From a checkpoint of a small transformer trained on Wikipedia.
Size: width 96, 3 heads of 32, MLP 256 SwiGLU, 4.92M parameters.
Architecture: RMSNorm after each block, rotary positions, no biases in attention or MLP, untied embeddings, normalized queries and keys, local attention windows, attention sinks, value residuals, learned residual scales, capped logits.
Training: a variant of Adam for these matrices, 140M tokens, 8545 steps.
Each number is 50 + 10 x the weight over the matrix's rms, rounded and kept within 0 to 99. Layers, rows and columns count from 0.

# layer 13 MLP gate, 256x96, rms 0.189, rows 216-220, columns 0-95
45 34 57 60 48 29 41 68 72 41 66 50 59 38 30 57 47 68 44 48 59 50 57 49 44 58 40 27 59 55 53 51 41 55 51 54 40 59 35 53 60 61 42 42 62 51 55 63 49 50 52 73 59 69 51 46 45 51 45 42 64 47 54 66 52 37 41 56 44 40 51 33 59 48 75 64 63 55 71 55 46 66 64 44 44 49 38 56 74 41 41 69 49 48 47 62
48 39 49 62 47 35 53 69 64 39 45 43 52 47 47 50 44 42 54 51 57 58 54 47 58 53 46 37 64 48 44 56 39 47 59 47 54 70 44 50 70 49 56 28 52 33 35 52 51 57 32 47 51 30 30 48 57 52 48 58 55 40 42 45 62 43 35 56 51 58 49 48 66 63 58 75 50 32 66 54 58 49 64 54 55 74 54 56 67 42 57 46 52 36 50 53
42 60 47 54 67 52 38 57 45 52 44 41 45 37 46 48 61 54 51 44 51 42 30 37 45 61 56 41 49 53 56 39 45 41 55 31 27 44 52 60 50 55 53 15 60 61 61 46 69 44 44 51 48 41 55 58 42 41 52 41 49 49 49 42 58 48 64 63 50 36 55 48 45 60 46 60 39 59 51 32 73 52 76 51 46 62 46 65 69 33 57 45 41 53 59 67
53 51 57 59 47 50 59 66 55 45 37 44 53 32 63 39 58 56 69 38 60 49 49 48 27 55 34 47 58 59 38 45 56 43 66 22 38 50 54 40 56 58 64 44 36 35 54 54 62 47 59 51 44 58 51 46 46 41 45 64 37 56 43 31 45 45 68 29 63 28 37 62 57 45 51 56 58 55 38 51 54 41 70 54 53 65 46 45 44 70 39 31 40 53 39 42
40 49 61 51 59 63 44 46 53 48 54 53 51 56 49 32 57 44 59 79 35 54 49 55 49 49 57 61 42 61 67 61 55 53 37 44 42 40 55 48 43 51 55 49 36 46 34 53 58 47 64 35 40 42 61 65 59 42 37 54 53 56 62 43 62 63 50 62 41 53 67 61 55 49 49 48 51 62 30 54 47 36 49 36 60 57 48 55 52 55 54 52 55 58 64 49
# layer 13 MLP up, 256x96, rms 0.197, rows 216-220, columns 0-95
53 43 51 44 42 43 30 56 42 68 62 63 49 45 39 47 35 48 58 57 49 41 51 63 39 57 33 33 40 38 34 68 49 60 63 57 65 60 21 42 50 60 58 14 50 57 58 65 52 47 48 40 60 50 47 49 54 27 45 41 39 53 44 63 64 48 53 44 37 59 68 49 70 62 55 49 40 45 31 35 46 60 65 62 63 43 53 45 60 63 31 48 74 47 43 55
29 56 66 49 61 47 39 65 57 54 65 49 46 64 44 46 47 54 45 42 56 37 36 49 37 29 61 59 55 50 54 31 31 52 35 49 60 27 61 59 22 49 59 60 49 47 48 48 43 46 56 32 61 52 59 50 43 62 56 34 59 56 35 69 55 52 44 66 45 45 65 45 62 59 64 45 58 74 49 67 47 34 49 45 52 46 53 52 56 67 58 64 50 51 56 44
59 39 58 48 33 52 43 43 59 47 76 49 60 47 66 56 52 35 47 67 50 48 58 47 53 43 45 60 58 43 34 66 43 63 57 51 45 53 40 65 43 61 51 69 32 50 55 44 25 48 53 57 72 44 42 48 64 41 60 48 68 54 33 61 48 44 55 79 57 44 48 39 62 32 52 52 60 62 62 41 33 51 47 36 64 35 55 36 54 56 51 44 56 36 37 52
61 49 55 41 50 57 59 36 28 57 59 72 61 67 39 62 44 50 34 58 42 70 31 39 58 39 51 41 67 44 49 49 62 51 43 80 51 65 48 55 59 48 35 56 74 62 40 46 42 54 54 54 33 52 59 57 56 48 42 38 61 49 41 60 61 48 38 71 43 59 50 40 41 48 54 29 59 46 69 47 75 33 47 50 67 63 57 58 60 44 47 60 52 53 79 66
52 74 55 56 54 63 54 36 54 43 64 55 54 45 49 43 50 57 37 49 53 41 45 58 51 45 63 58 48 40 57 46 56 43 43 45 56 41 59 47 43 53 41 56 62 59 58 50 54 49 40 45 40 50 48 49 59 52 49 41 44 36 54 70 69 37 61 53 50 43 51 40 47 46 58 54 61 49 56 57 59 55 49 58 67 35 61 59 54 54 42 66 49 80 52 54
# layer 13 MLP down (transposed), 256x96, rms 0.179, rows 216-220, columns 0-95
57 58 27 69 51 51 46 48 25 62 36 70 36 65 52 56 60 46 38 53 44 32 36 58 34 41 62 52 47 56 61 54 54 33 48 50 50 49 56 32 38 58 55 49 32 53 43 36 54 80 57 46 48 40 43 50 43 69 42 40 46 45 58 39 56 57 44 38 49 68 36 60 39 39 37 43 50 49 38 42 79 25 52 26 43 52 46 52 31 46 44 44 47 51 38 41
58 51 36 37 61 42 47 41 43 53 46 54 41 50 51 51 56 60 37 41 49 58 45 55 56 57 42 49 57 46 31 40 39 70 66 60 45 61 55 53 53 64 45 54 45 46 60 55 65 46 37 60 67 62 60 14 34 49 47 61 41 55 61 61 39 59 50 57 53 40 33 49 46 68 46 45 60 38 39 64 66 46 53 54 47 39 48 55 58 69 17 45 54 41 41 63
50 37 29 61 41 54 28 59 54 41 45 53 52 72 50 56 65 32 57 43 64 76 66 36 58 63 44 52 50 38 66 55 48 47 40 42 21 42 52 53 47 60 62 40 70 43 68 53 46 65 59 47 49 47 50 45 47 48 47 45 52 48 64 43 52 42 53 44 54 60 61 61 39 51 43 58 50 29 61 33 51 54 49 53 41 41 61 57 67 25 57 49 44 52 59 62
51 62 50 71 70 59 51 70 56 45 41 40 44 54 57 59 46 56 59 59 58 53 46 52 46 53 64 66 51 43 34 36 34 38 61 26 57 42 22 63 44 62 51 45 61 44 59 51 67 58 53 31 55 50 45 43 23 48 52 58 69 44 57 55 44 43 55 52 57 46 55 45 75 47 38 46 36 44 52 57 22 67 42 52 40 45 38 39 48 52 46 36 38 36 39 47
47 56 42 36 58 60 49 70 65 46 40 43 54 57 55 49 38 56 40 49 28 48 62 35 59 53 54 50 63 39 59 54 56 42 47 49 57 48 45 62 52 65 53 38 62 42 35 51 53 46 54 54 48 57 43 39 59 42 61 51 58 53 40 41 46 38 53 48 49 56 45 37 58 32 56 41 46 57 54 46 45 44 39 33 40 52 69 44 46 46 47 67 57 46 65 49